config.yaml
num_attention_heads: 8
num_key_value_heads: 1
head_dim: 64
intermediate_size: 1344
norm: "rmsnorm"
norm_eps: 1e-05
init_std_o: 0.0
lr_mult_o: 4.0
max_steps: 10179
Each number is 128 + 24 x the weight over the matrix's rms, rounded and kept within 0 to 255. Layers, rows and columns count from 0. Numbers have three digits each.

# layer 4 attention key, 64x512, rms 0.08, rows 6-12, columns 256-511
108106098097185144120102169122137199148133117091113146099117093090143153134174136158138133139150115109108122115161112139121112135135090159144112138106157104130145147134141137103128127122123181098108109155147140124139139095119157167103163136101102127122096156175133134162152097137107091099162123092103094128090141093129123162150170137147140096105110151155095123153152138096136099158139149116126159121094158126120111100156141103105104160097118126153158082104162139132137134112131136144107085096118109088146173153144108120119109131139083109118107173144106114136124068104159079135146117171100128119113103119115153126131102146175168154150132139121125125161122117102135093120130090151118104140135124107164118131144109179156151136112190177129165153103107100155140115122129130
114096114115127149138115104153159041140148190141181149153111140132087122100112102158115150113099150131150184113025139187095130129140120119046133165080109146126133156175112160123084085145089106124131157147117076171160152121168154142096096129126182049149140104123117107135085085118110205144091089167155138128127120115171112147139169135124121169158100088110186141112150091122166146111146117138139121166062153134164086123125129140154167108141110119139106118126134102113147154107125070126138146117122118161161128131079170144108134182127140196138094088127168142166125091080143140151131114159131152137149097154071134150178144124139136095137115141105125102139125166162137126085136067152160111190099114094123145121146116137113144133165114109115174126171146147124139079131102089
144166164158149150137136146135175126096115112124160107145120132176130137124061146134084105157085100154143077065101117120117159157133111127163120155078118214104097156120104137116125158134133157128140125125161153124115147098140111146115153108111152108138133127144140151169147113106149129157140169137151124099148157143122115148115105157134125157135177149126119121137130141155195107107109126120146148086137124153105100106176128117135116112095129087128110110150115128150090126113137151095107110144152104140092120139121125096104112120115096145111107099119150163180145126148158128146143084130136144104135134144129119153124128145114175155172132128119137124142105117120157159120146089123145131097145112112127144107119126155122114127172095084153093082152165137170120147138109139
151092111111096107099124106139136127147097152130117120086127145144140116114156112098167161131150162100162119118114134119138117127099110150103118155121120113143117098119174136126153107139132128133091119081130115117114083128131126157139124132111128128139117147123117092154136114115131129160137111142147125135146110091135099132125133107118150131108089114165131124122115138116129107126117146158161122117149120107160151154134104132133137097165098128080126152137161131122134156131132110123132171141137147159114124108121158129129124123120124095108149096142159146133129095154111146130120093132132124146111113120134130138135145144125133143144129134125166171100177116134116122133091137133111142116139107121117107127144121113133124144100118117079140119154138125109162121151120158
095067108114107142132133155102134146132118133103119092106145122106141171165131159107139144167116108117125150163132161129116120156144153133128138130124136133104111143150134138114130128165153135136125136150126115107124152131157111144142104120102128111144159090142142120121144098087137124126168132132121140124089132128122130129134094085100144148133151116141147145130162131127133113117118128124140100159128089144127091153118129065129136121135178138158138175121110137132132146114133165156112137134170137132077134136184117121092123155124121129115128147114137129149118096123163120134127116098134153156166139108128134134146168134134147119118114134120160140108125140114153131110115112177201148151113109104097123127114075154133192171118102142128151115130097153139141089091109162
161105075116155135111113166103126152134148141099133144095112080133129117167143148114170070106145098161105146146159135157113104169104133158131125090177144125158119119115139137108162166130150145151084132119109151105179149133131124134154155144140140158127148132109144153122141116130141128137150103121150112121139148094128120085149107098128148109172125105168141150118155123128162111131107127131099134135110144110134135114142143095157079100144108140141153093115102143119116135111111121113106131175137130102111086103186101088098112144160140128129172148087125149120128124138105091112133102148115116137112129103131085115113120134101169130172150151107147107151130049077118136109109107142091135128121126128137161140118085145093111140126110129132134123105107174133145107128143125
084142113105119153124132089116135125155103104154147151076145100130170117123151163118117134148087121148127110113151118086148138115096116093113114180121109125142151164083074112072133153144122117142153121110105163105131146076095153116135108133151111125109093103107113116150115084127115169149136139122141184132133106141132145119150127141105114134162069135152144109122132116085156138098096144125142141095139135111158120091163140163109102062127107127106127093099103120112123134147133121130141110123158161130123121111148175155126199106119137159148119070185155173161130127131143117118111108163129093132116128140153103114174092160121141136114137105098145134169131111122117127122141110114148113099176099159122078133142102123137158126155110122092093134134104131111093160157110176
# layer 4 attention query, 512x512, rms 0.0838, rows 7-12,71-76,135-140,199-204,263-268,327-332,391-396,455-460, columns 256-511
120098123104132131131163137123116118123104106122138142137125142120127124162138150103115131114123109148128173115123115122110131111134109125105132133097106112100121143122120104147115116107125124128112126147150111143146127124143116136086125137156134171136132108150158156138108124146108124136120141146149096158132134119117121151155140161144129144126116147137133162131117131101108139121138141141109113121133158163112094147163130133133134134132142113135098106114162126130123125119117141129119143122143123145120142147156126131134124132118152129128120147138110101168112140117109123138128117114120101121160119151149171142137132150129095147151112164122148133126115132144141140108094121106136125146138109127151126137120139110116138148119120142137143091113141106125100123121128146
100148104131106124109111088141139127116125170159118141142159126122098112129113137106141154159100149117110117106141147143136096110139106149098121131118145099121144164128128122121121130140135131141088113129138126108151119148127123103111118130139130145166152127095132149142127126107158139109164164072119135154138132143115107143142116128126111107126097140092113134146114142086166138148117114109135103125116095120138091089157141119096154102114123115138133140123111120128111157120133125134128132111134129168132119137161136158113154148101103103135136142130149140111162115098142123095133162147132149129111097148113155148119125117143114094098138124121085150115123077141138115069148161106145166120141122137145112098158127076121109106152100141086142146116143118154106141149128170
134101127147111144136115148110106134156107143127152140113095147127132136116125127148131112131111137144113141134122153135133146111119133135136133130128111114107119123138147117140100135149130112138148156133111124115129145125144118119110124141101140144123120144125130120120118124120122122137095156143097102114099112131133092150112142150107132124136164130116142126158113128085152136097116137121109167125123135113116120132116129134153133140155154120139111135132101116143128120111102123106144132085160100120108162106117138125141138138113107126148127110119078127109139143108113112141135099168117137147136109116146146141079111133113119122120143135149134139116099137115117096128126152162068109152145130120085108122153119162140140115141121131118149114113123125132120127130112104
159138123091170072114118108144157104165104134148134124144127130139149114128119135185114091142170114123133144150132135131126178132137115118128146136133110138101140097145144110122153157111110128121094127145118093088139126109148151135125090172127125133107145140127121127145145150127128160127176114147134124139116127120137128119125102129141154091122150134134145103130105123148142143105159134108118108113160136130063138155072151142126106128140106135128149139148113104121133136141135125123135130125102152168158153103143104111156117152121135131114122145136103128114144129119130150158154097145121114128122135112151174155113146114129097126175147155113111142073126129152104167150102154147136104135132155127108109153151147149106149123142122145130109128148114117135095142161133117
103131121154085096085151141142120122143112129125113119131144129139085118141143142127124144140102130129133145131145076136128116114127127142136153087120120110168150086116098154181127128123144111085168125127130110152128110165138156131112109133146124151124136109130145155153122109158122098137122131102131128140137139109096141126129160106132145129119143138124134109098122128094134085082116098123108125137076105097126138132134134136119111128119162154114117113154131095133115129139146139123120089080089160147117108146154092106136144142134148123157142132138129125140146134110139136133119101131169097110136112137149151161121129149067097101129149099122154127098157134148146122121166178135133178130161112109101120079155165147170113126172155125137102144146137111122096138144123121
140127127110123115101103113144137123160124143140111095101092129111119157139119169171159093135167107108123131111142169156130119145143164143128128144163174105153132100131140118121117133152135116132119097116122161136096102152112138146121157146108104159123100105078103145101164103110146127111098139123110088104137151170128107167088170111109113092156148146138157132080139117137135135117113136143112121131133133123132103147122092138119150111147080120125123164143145151105117128126131149120180158163116168124158107145088149108086145149124101142181141148079082107105129161123114114122157107136120198149124152066164131142109136109128154104153127140153128113080125126145124127129143134116110117160165138135077121158143114145107104142145148115160114129097136133142087140091119125
127160111136077098148107160105101118128120138173150109156128140126133166143148124124129079130162117121137132107117116117178081136131100117111144161119072128111108132094105150126152105061135125145105171172136120098144121141158123142104118102121145151121135083132142154139121149128128103147105120133132128147102132144145098141122112136154142134092105142107113153138138095137130170186120116140114136094135137142080154159110123102122136120145119136104149132135140096138124127157129123113141139134166111108162118161131120111152137111122111114071140115129139116101123136115131102098109177111156143102169113129111134151090128122111130139140159138148099163129112123092148132105175119143131127135133132130125142134102142087091142139149094147148134123143160106100129113156122121
158154125125162115093158151089143095109141109097144112136134106104167147136089106099104165138128143104119124118146147142100114116139139111143111117116086135103128121156152123113153098131113139143128124110118125095110165159162127132126158105092127132118156104155127150137134106112149122140120149125118136089109136083123142126106124125166091129158116108138155135144104147141137125162129148143136146132149121118155102133147102141127092121155104109095151147172140134101152128117107136136154127103139106112140134170122139152152135141108117157141126125109129132130117110130111127138103121115147116119159121096095100178117121108152142163136140118149096125113115148130114126123104117096129124139147082120146139164110115117100150141132128129100107155119137132147135127130170147
146142141153178152166128094129082110124125133123162119136126129133106136135137108133132135164132113134143132167117137098148120123139128177159143124136112140126115166121151098110117122125121103149111132138104109096123139139105137136127093122110121135101148112141135118127107147133092164151140139132143148133114140129147149133111113136097110108133129125145159142133126146126149136130120128113129143132123143104154138163114148119117140138153125085103146112174118127162155123126150120137144132142144155098112124143158143139164142115139132100079103128145129108126130124134142108159130133140135152126154150102165114118110142101150114134121127142131127098138140138122104134165129109120116090142150110138139114145109129128111114147103135118128145117137125137146125116151127132
125122096170145141160082112144150113139113090116099122132121115156159120113113133093124141151132194118103153131107114122104152112110103130133126109124142127095117155159126135106128131115157101108138147132100159145131141156117149146094139096119157094136138160163156133133124113108146133130101147114092144114124138099134096145149086130127115109102152120137118125102165144106118125118117135110144137121136100126146119129115109102131130120121159116128156117131118128149087151143131101144136104110142098123143139161109128151157100111126104122097125131156135133115134120140100138125141133145138139124149118133120131138074122111086125160117155138153128163140080143108086128143114113140136137139094147110144118141114103077151124094139134137145177114102134110138131126123147109
120121105127144183119145124122128123133145087142139136099131125132114108118144151142100124170139125141115099128124109124166130160096149165133123139128130145135155137135156135140110139144123145172131131115181179152100155139142105111137134140143131111125118135133122139103149120122096141155139154101184104152143114107095133157167134150132160142104087138150169137109169113119126133121104152157129132160121073143153129119113144127126115147094112140160136142145176112119162123079152132113135138119113132159164122144135135116106106154127145124163155133141154147123166127160121132156163136091134107136153140135111119156170134153130081080121153141118140166094102126121145140120170134129122136111137112122174141154136096161132135102113155123119118163177097141089145177108165120
140078132124128100095151071096110099117149148155069108121178128129128135114104117097172146088088152122120126151139154144152118125124124093088162148144115133134120155161101095106160110123168130145137073111106122123114122130133157177183136118133089150133118072109150135128114100111128140160112097114153141136149077137113140145150144105119153126136133148136110106141135092110088142116117178145172125070129102112131115178176135156091134111129109113146132102117152145116156131123108112109129114161134160100104140129137132142151199123093132102147145124134129074114178121170139123104113143170149115126105150098119121104133130087102162131121128078162144129157122145142131088147113160098155141115127108139104090129120093095106124128136144152148109154122127116127137128116142135
130129145155182117162121132103114125103106119111127134099135151142140117170130096124164139144122151167134119131126109124148125108066157154105102163122143130155142157116134135120090119118111117135127157082144132141131135107138122143088126088118106103112116139117109140183122155122128093111109170084080119141115163144100144152118161150116134106154117070177116158153146120130168165079172104165125126176142132100087116126099125121138130109141144100146159155167113141129058128131150101125136139136151121163117166168138129139119156154138089139137139144146170161128116111174129156093125137107109131164173141116144146134117096109178103134126100130140121138103127124121167118145114131096139116125145158095124118129127113108085122127123104113142099166173145169111108134096105138
115078087154064123147130124091084113158131118133168115132125144118087143135106159105097106089108137138125093129131140126115142137142095118100144109128102094150144086127157094098131112130135116153138088108106168126132111101162146128123111110126129115116162163101109135096131108098172119142101147163123104127136125138125108095138130147111156115114102142133115139116143095115162088082110141186097090148146145144134117130147102129043125129114139126133105134138136150133103134126125153131140121123143167116117111112104137128152075137087116119131125122130137174132144141133099128148133104131085122144130122138116107141129170118137138085110108099163123130148166129133088170126130090157124098130104147138111119123177104105108134161141145162116122136095101132128091108136177112
149126145130159152120119127141111129143101160113128126123108145114158106121122119143105117139152148109170138153120095131163156111140173130098115134158095157084127169124147117156122123116155106114170122158111145152116121098131137094136121127135115130142154088118118111093104093118126129151134136134129102107101110146117143115112117139122145137150157130160173110115131130122156080131149127134123147152109127136116107128124133116103123157183142138124135159120115094120120114128125113130125136148124115154137146127113139102150132161159118134090108133102102146132124129123120126136098106113117140166153139100124134138098137132171134146127156133155146122157129162119122123149103122165142129153109124114120107119119118129136128127131130094126122126137132084129114106091134138
181118109148133129141146134127124099116145130154107161165122163096128140084135088110137138122134158135097106111104113132127121137130120124140147120139164133124164129140139143087155153126107124151071166101149131125113108139117127138129112106099103140134167133157123088137138139141136121109146149141145103136135080114135178122097138132166147110121145102142117160177097133129147099136086145107141106102143131127168096093131100131128152107152125115154155144141086125118143127109118140128143118124153126121114124112125099111161143073134090124099106081137154121131137124119146127122134108123154138133130115141121139105117100101131093157135137142147129080166138101118103097146076155115137141091128114153151138152088085102107134117082151116123118149105144144103160129146112104
126161177140120134121145112129150141146166129086151154134134130141114138112140135133154166146148127149161130124124136137134106094114135147132101167117096085119110123123085158107101115140102120093149081102148150115106123135126147114092121133136127138097109145101133114115153119110127120121107145155109133125164105139093122149116130133135165134113163090103114175131138131119117141133076141103121146105156126139102129157141126124101106119109150147091145110144092133114131121127152139129128147129178073154118187155107114123125113141121122164151104139162122138107130161144129121112148138120143150130160133134173117154137134145126101104121136108124079144150113140124156152128118130113153119120127119148147120093083162143096149096123134100092122137154142138113136149132118156
119161093138157097113099099166116119118154135109099101137108136128105092146099129072122120105129126095095164154110162106141124126157178161128110115121099116171124144090123131186126145134157143087080104126136175118106140155142108106103131104145131118162147089157137146156164127127117184109125096116112121170146118102112141099146161146130101080123120120139110114132066158146128103125123132114116120132112091096147166108150132112099127127109155131140162151133154140150084147144166134149087140148170112122102145092155153159134076124103159152141095129141101132149123165176156099178128164115101098102148077105098109122124156106102087105168142169111110098126151109120166132116142109134127133111055141116122161115149131110110114097131109098155121140128152119145151099137137131
119130099130152132123163092131104162072130153144105166116145144104120139108160121122084127126132129152079127079123126102117133137147120109132095133109066057140113159119109144151122113120109155093146103150120126138144163152131105138118136101162094114119144072156137138143147161139130130119144141119158106170152136113120110126091152113138134146127102145123092088108117145118126152152155137125103113130147097134116137155096104103138142107115115128075152115126120097145119133103136087102125111112158128110097121147124123131150163120092149142178101094139113119114102146144129159135136105141182157135116123131123101122172154154106055116139122105119108162092158117108157106135171130135112127114111122139138141104125138115139129112139155118104114119134165120133164155100141167
108137122164120089144094162101099143140086127121133115143138086067151133130134148123141122149139121137112133112131131183071109120098158151133134130106154150157109154106144125096112163148142172108048130128129115125102148150156094150194143111135154178106125092120159126169142125141100129099165135140121122094182175095158171109151131152112117088138144132124109093132113105113152122106119137122165106157047138150142110121135147111140142102104121097133155145166112113085125164133169156145158113138152131140118126117105126180102144169083081141141117148133176150141154107110121117161103133127134088132125135141120172176157138121106121102087161184122116125107142065119150119177129101080132127159142124115185127135121092079182138171111144155150095162153109138127129118157188115
139120124138148158145150109145116102140152126127172140150097135104137141111079162156151138118120131143123166155095142111147152138162141130124156099138134124097131148139121126142084149135132117128169140139140118110126152147130108146137101125083143105130179120118115100071091140140141128130160126089104115118070124089149139147150128149091140131137150086134164131160118163111155131098136138130103147137091161100123100136100125141147143133187123116115139135101100112151108094130123099164110156087091152116134173135137134123164133141152155124159134087113105134140123137159155141116090098135134123135167150089122105123155127103125128123152145147112131089156098098120125119140090114165154089128119138131103118140143128132167144146132133143134138130140100124118113131079168160
136088169118117130127116140131113114118097140113141147127147143095128132145133092124139103101111125130132163163125121156136194126170133145115117132141097117117139151121169111130157137092110148128142124155185117175110087097163150096110156116129117127126098161143140135127113156154129099107153097108135113110095181107085139142147148128138132088102117141160108145126166119178120146107095137163136176077166125115109149113145112171128150142166156143113119153112149150123128124127092125172146144159101143140113137129154159156144117051109140114138119110105120127120121114156157140100112128118121130141139115142146139111129094152141095134144120102151156144147140118118097106148156125127120146164111136151095123117138144126117114120136161147093094135132106144119127127093126119
099140118102139148103125114132161106118122117162103130097147129137123145128140133123096143130131147085145117163122140159191124130159135119119140089112127130109106124128156125130108123131121103085101129127175143155100127091109154102152105146138134138109140123100105123113104112094125102100128111148142129127132159151114142150140113097155141160122136101094093142157129143120136116162163100150105128136157096175157132140118099133111127136138143141109126134072120135101159133127150119131110188102116111133135084141127129104148124155129115130140112092168098154145110113138137144118178131117145099140143176128138125116134118123156109112159150136115102113116106171160160094077118121087173125120084131108097108140180158112142101129109136143131106113147089132117116175110139142
174064138115132114164114144084114133084090122098111097100125140161097156166141148117130154107105090122140128183150163127127106105166127100140144148131166129126133106134131166142130178104103119147119118115144126140090149146170172119153155083125124117160136119098116148145152116169153094128114117106142104094139151103120169144149130134098141119118102139144144115118123145130147141142089126101153130136108081139132111130140101099117145121110172167119118116150109149158134146133137117127141115154106121130104096152067108101132106112059122114141158118113161190091093120141180151120122112120130125157094134096122119108152120158093128121125119138170113139105089101093173117168155141128151176098123134143135146163120107115136141125149139129155131135150125170116131118084134123
110128139119129146135140119153132144147120135148114148126116117146110124143120115118127147094138110163147135115110116109110138110160136105114119120110131130115097115114089131120117104107101127128145110152125142137120139121110150148123127137139139100139099130128150127125129129155101120122178139116137133141114093095160123129137130123160117120123144133122137126159141124130107146105118131121106147121109125136133090144115088138136104132136113124138121118118149104137117137092125115111121100117124160125163134157134119131162157137124104146124122121114130158133159157131104123120123129124143126110120108127107163130145128128140108137105104123135123103129142142158108141126098130136135123087131118110140119114166103095127173143119141108152122149124100115142095151124122141
169111098126109120136143110101109104121149133134136157113114107125112116154165123129103142102125088122151133159125135131136094151131135123141102121119095135121145095115124118143099082126141141167145127106124124093094126147100105098154110128161144118133131129139142146108138142168077119118078113139138114120122108108121120142130133146110106120098104146111126104135127149149101144123125104158134144116135110136125087141146105109123120147109164128152110133111149157099132109158112126135135136108117125119100115158123120094126118125151150116130134133131081134142130103126161078107129119101140139122139111108101140131137144115124116107131120151116119124137155121139133112143127077154123145121094087094152144125123131126160130139133124132149088174151131104118157157133139130
123145144158139127113105127124126140152083114135138115140129109130110139108109134139104129118101128120151142141103122162134116153153117104131146110136129115140127172118118132137125132121140129127114152124150129142133130114130142148131114117104129107142123141131145119084110126115125109136138138120111121126132135122121124119127129102120128141123133148122127116130151146159148136131147089113145138139121141135120124134117152101147123135119159149117099129107142127165145102099115138132124100146124124135103136139115128142141121129142114126118133128142126130138132127123112124144126129145149094127105126168123116142119114136126094100126146103108160114107113156134146123109129119129141120147150142118140141101130145136120134150133106124136102126140132142121140127127138128
136157141103106134140148151129131147117149105097132168150155142153139132144097130118115151125139139153128123122103132142137116115114100087106129119137099132133151112152114128114125160118120098130171164106165178149123132147122096156116159164128155158102102157128136094124134123151122092104105139139134119109114143122134118147157147139148130127176113147117131113149145143131096121108133131089117112166107098121141131140122120128127173112150130106131111113126099126139138126092138143122110127126125134138147109139122125160107112124147082145134136131115125123137119108141076103119131154129137120128140123158088114121168135132121121116094129136143123091132099098120117121160147159115124115134127126107144092130127130078121170134124132109161123152112127127133128139142113120
132132120121126118147138164117116142148156105152153146113099127119144161116119146178198146159120142147134126134146138131134147113135113095183146098153076121104155146150128138121108128133167093162114114123144102118105113103115082137151104090156110143104145146116130113114145156127119175118165150098134113133139114144146171146137135125149088117114164132193148120087120104160142103091142091119138146145149122115186078111161122101133152099115092113114128138113115124132087135134111135150107149103113116109099116098121085080079114106123126128119123144102089070150100117121106113172152164122123171150092131096115115143109116108103124151123160146128119094162112109139109107120119124139137078151117107101172113127150104162125104102134136146145132145123152143158145114148091138
125167173146135139151149158119134122086140081079106117175092156147139135108120154115109151174106135139126142093134141108125191141137107129143114154150181158151164135128139144157117137155103100160158127142111119130130165120074159150121086110159129097166132145104143138140116140155125113131082157121108147080159147104180108134168116109121142134131125083115159117106115094093176095125126174130130117118120080157156161098119111146132140121128142100123122155103159149090155177134102129099132109162095129123137145136161158173079122123168136132128089139122131132141170137171082162095120101123076157175135126165151120157133159135114149130090184076106126093107110130143155124148133104131130150130118144124089086111121109094155148142161121106124146173102130122138126159066123123
095090114132124126107143132130141133096120153145118120098112121117117109142116126092128129117128126125121131107126136114133136150138114123110096123100148126164104114136120162159131089145128122118115132112151154105089139156156117120147095071135118126124142126128116131154156154120136151108136172128194130156139119136142124127123126131141178120122148146108095102130110121113100116170137143144141117115101113131095111132166123077123092098120123125128134141142118137171127138140144116108106122137141118126116141139127127125132144152115113135147113138113127146113131140111119111136132125106106134129122093111145134124143145114127092131139137132136124169128103090099130110129160137124149127111131142100125120137105116107072118108134121147126143142151122114128106147125113109
101162116142115072066105149121129123066146136135055128093163103114130134134156133108123153156111074125120140139155153155138122122105113126116129119120134093168127141107090121129168146172105137142075112129123140128142142150088124113113116123138101104097114142145122125146137142142131119124138189150130080141147114144141107125087160116124125116119141098112121116095117136138078162158101164130125132117129118123104079133166120121126121076132070139154133100135114163123154132138124116111128109121111114147168082136123131139115122128138110125128111115110145126125111098109136120114144132147130132134101135141111121149142168159116117115110099141130090127110151113103151114062128128121137132160167118143163130122156125151108128145134120142122128152148119125129132122133106143
130118155118109122124112102151142107128124136126156124102111145131118125137117121132144097158102167132162124150135146119147160162103136114109144129134154112129118129144152123133103121107138115146148159103118101134144145150145122115122117150106141092139148133147147101108099141108149149144164104163128139117114136131145137132115088136125116126142126113140158142165144115127112117097157145108125142118137112100101132138101133147110167137151150146122144140112137122158130119153128122163113139122120147135135153121113128116118121107155136151133132124139127116130094120149120136119081141126094142130140128148146116109122130121130123137139103107132157114145097155116118088151110149145090101093127124118105129114139121164135119141132111131109142100112122112119105125088107139
136110126124161116120115141128087143153132098145155112124119146125154125110108101133131124120146118122119131162098149117119173112100105140123147123145153141127128116081095127111128101119115140144131133125127122133157114128142154113130094119120153124149117145097133111137105137118128125140150103132121107173088133072162118118139134138108121131108183101136122115133098123141149150149128166131139134116131159107107153107115150132157092089156113097110161109122151090102114099140134089135162141086156089137114161120141124151152141148149124100116143114170095079143130107164114120109115105196082098146140103110169114094124101139092128127139144149109143146110089086154101130135090125109101113146094154101091114101130144096141095129122090087129143124153101118166138135128106097
130139194140113130141116133110098136148135133137102109128119125136128159087150111093133130106120105111127103139126130132121125126152134109121105082144137143076091108137143160151154133121153123112151088126113170121132138119079119108152122090149125141119122135091119142179111118087127103092096156134113123073124107149130181139134145112123105148125107086121133126176117139143108123102164118096123156115124106134112094133139126168099126147132110080105129131098107170161124116137158130141144150119109123137137118101104134113138109121105131094140126113103151169128132128109162150138118124120104119124140169096105144184099151121112144137086167118137132118127123165150128105143143096149144140113147097107161108098154134100160113101129101110105101134138111127087106109150140117
126125137119099138116122104116158173112157064130161105140159146126139140143142130122141111142124097126128142129119140088172102140135156107109123146154115126182112107141136168139146077102112114136127117131136085151122119138131115153131130160138095076139105075124136133166141107158138149156123142160140127144136103134113172176121149130091111100123108140123148126148149178149100137110125148099109094107141134148154073136161119131109162098145168125112143160133150136139101089156127110154151115195147159085150102072090109107124110094130131163134109144072121138106134125095116123144141127122148115168131118103131120117145142156097130133158150180141080123132059119171121113138083189120100129156166105144074143118129129138082127105118144122127158132121165143149112146113124138
100137126148129171104124106119141134114126127117091099144143109103105120143123136093106127144120173138157156102113119124105121108139142164094147113091107149131097137154083117109149100177120144122112118165189090153129140125128101135132122142114112121084165064123113096127133113118120146133116167141114163126134111129117149156140103166118196123090089163083101106102123111123108163106106147134141112081167155158126115152124136116122136128121109161112132105118111112142140102153122096137149130148135119134129107130163117159161156137088107136188116088200127132154153146152124094095123133095163131143140143104141120124152154083114153148145085071150055183113137150135135117095155115114146110112112158126132152113099154112131143133147118142139138105109140093126160168135149136
128123089097144139132140164106075156100119114108110182121132134112111099176123114078079144159106091158135126115120168144133089146093109130111154112116117106115127186126125102113129126117114111120095146134141078146154135173082088103130128130120100107165106124112115145128144143094169130138147158115133128124164131110132154161122140136104135104132110135099136181107157147163100109116127118131106146137116104142122100119147122114121158066127153161131135133148120116145124138109159122134134112164113148144135144144091168130136133125129100119132116156104129106181156127166128131132139132126157096106108146157124093120148158111110099201132115134144119104122160119141076118127126147134126113121154180125116143158083107156114119148096081166136116142116147131095113141134143148
169150158139086151127107129159129143107108122092157129123115153137143171156117116120107123149105133119140123144115127127162135106078153127102121122148111156153133156141159151170142129156148162131143166147120104110139100090149123139115114124100123128142164116145134113118115114115120153139123124132101147125105152111123115124142114146114112106111151116148135126170149163125124116130147086119103141122123130126121115143110135140141144134162113133120185116160088139121113136109149116116164131105149107139129149100089131108168141131150127079081146112141102121162143140125120125143143135166120114146118124125157144088122103116120158146121170142135141112131097152099088084150112118128112109134126139131132115125135126149127153127123157126136173126139123156160138143132130127
133148091173125117142112144115119135108115140102109127107141143136159106122137097132160169146130162134126179153167148150139137106105149152126153097141155133132066156127138118123143141157138149168126135126119129101142072147119168135111121161081120126147103137118154129108134116125151103116114117126117127125126149127137135120115185136124117116122156151124111126111110121130150169138132182147137159126151129152125130097131102129137093102153126168115130160114091103128142110139122119113120143186172091166139148139138136084149135142138098111130117089146155136104119097119130125145128099134116122120150152154131126155154141126093087149182128148134131118117134132074115119133092130128125116092118126133177164124138137121080117156142095127133142156148113139125084140103114126
146155114102114110135118130149147122103127094115129110101133141127145129104119190114154118136125116106136124087134115106177094140140149101099116110140120143143165125088147103137123144123143115073151131159153142137130141098152107079154127107142128149094143113120144107108136145121165132124150110067129146124073120111141142113124139120161120119131114090168109113133135096117142082135160130122103120164112155107123143133107147129119178120161168093107127116105119129149096100106177127161147168129101146134124142128095139101129128123111162115134075120125092127166126148133165112122126130142133082143101119132130155123095150169119120144120104161155106120117127109121123135107154161145124174146116160146140091169142131139152129137130162110122102131126108180099109097152164100
116090142158093148177094111115149182100149109100129088123141147124165102139143164109136133103081120142143143143133167159122130126075123139104136164121103117120077152142082141121116159087101146147141138172121127138130148126173159117127131137127090122143144140175148113118137108111104141079141145156143148138152148136140126137116141137095134114119133092112160093147199130130130105124091112143143107100158122196134121114098135112108133124095131107138161110125085150122152128107130144154111147135180134112093106102114161154109130097152151109136139123100138107139162170130099135094165122194118119107106157156155123095166162126117139130119132074106090138145129157121112127138183147104130134179088140147109127154176125124137108135134123132159145094132123112128114150156110131
099134123146139136156156138131116144105150135147119140172154137138121157134143118095141146123131144161088129093095153109126144154156133090110125160096110097127127116139103135135121096162133147141131117139150155109120107134148119143108113126119131132140135123107119120145166111165148114119105146118127134159144116141117134191126140131152156133145125152118118136104145101110104128128109124141139090128119132176117095123132129116126089117088177156153136113115087092112136129108133138128120116162141163150145152147154123146151110110130119140125128127108125138131130133129127120125120100104129133144121120159106127120163137126150125155158128169111111162106176097114132137145132137122130137161131134120154140134134115099124153129087144096127100119140129134102111160107136165
116154145138091106099124111113099151120109095138114130106141131123106133098130113130134153109142127112129130152124118128138132079118170104120133123115121100119148142138142143122105156132166137177154159166111127104129107137131128112139118105134112110129109154103115095112091126146121139093132136161113137151123069101148149130096148146143128107143135141143149127136165168118115130114103127119112125140146128135103138146121134112171125153174143113095118110134140137122184088098126130127156126116110156117145108135122123151107127151135137094116142109132122139095154092151121131153143126110159130112131114134114108112107151111123125132157124121123120089114145162155113126135101120135148105158116101149113163109127109107125123126120119094106125133127118122140105120122151117
147130133153142130126124122125097131156137113113149130141086127150115141148106140181115133147131122123143127124101121104133182110108125082126147124116142127088109147140113087137120117151147140130131150093115126128138143115141115134140131129130155134138139147131138135102089121128127173122109113156102118111109118121155152114122105127139136151162140102137148157116177115130139119140116130127156098136109130129090115134103128139159160142141132114143119116127134128136160115139131123107140144119116128119101154129127102119132125147137160104130131131141105134123117089125133115118111132111154125112143133114138119127104092124154104146135132154107149095119130125112126131139109115140158101129100122123111155139083150127160110129114112109136133119115137129150111121142119146
150124160134118125124114111175130099150138137143163142129101135091146147081139082106179135161125138102130149167093115135125116130134101124093120124122094142143172108131154156108106104136127128138148130116107102139133111114128134109108133111123149118135128137089101106159107140125124117162108131113138131111090103098137156132165138134133127118148145115152158088112116187143159115109140096106121118142144129152167107151134089159172163137151134092106096148139127099138131105163100106162128140132100110117136167135119137161146124126140140142114112116138143100112108110117111152131113139131132159139124097111181103116090119111114135120140122112139148112131131138181082085165094126132150092159095098138124114121123112116146131110117143113096131152170150138098124150112125122
177127171139109126126157120115123131132100128122172097109119175118182176118076118157107141142121166102150183138121149173132144121124123096117132130149096157096165136126172146150113147126140104130092135107150124176085126111127113134130112107090106103159122163144135100084098142143134136092090117084109098170145104139089177157132121155117110141121129096149131132135147126129118175140138121174105132131119146117095138143164116145117140175165123113099117133117114126141136119181106123162116136074169139112150164146113139159143095111127147138111127093145114104094075144177121163132143125142133119112130112108136132133112128129131133086112135112154127090075127152142153129134117142132176126120135094159124130122149128103143106126121107147129121072161135110087085112118160082
166141145136150142120102137108120123097150148096101126093118142119110163097142150094115140169170133113142127145112134171150107131119124086154112126135115143090160090129141120132117137113105061118099140123127157114101154110082106125143156141158088108136145120138137096130154135118148117137095183099142129100106118146125107141105107133089134112102143123134132102131109119145106131108109133166093149115080113162139110128093120111111152124160125136106165154089123124132121125179126129162142121102098138131119104088086133115131122103122111089136144094127128103154123108126124107119166121145165138129179134116117122132110151154100138091120123139125177133111142119153081118122126140125130134144103159140143119133084133117133165130134158141151103103132133121136104107110113135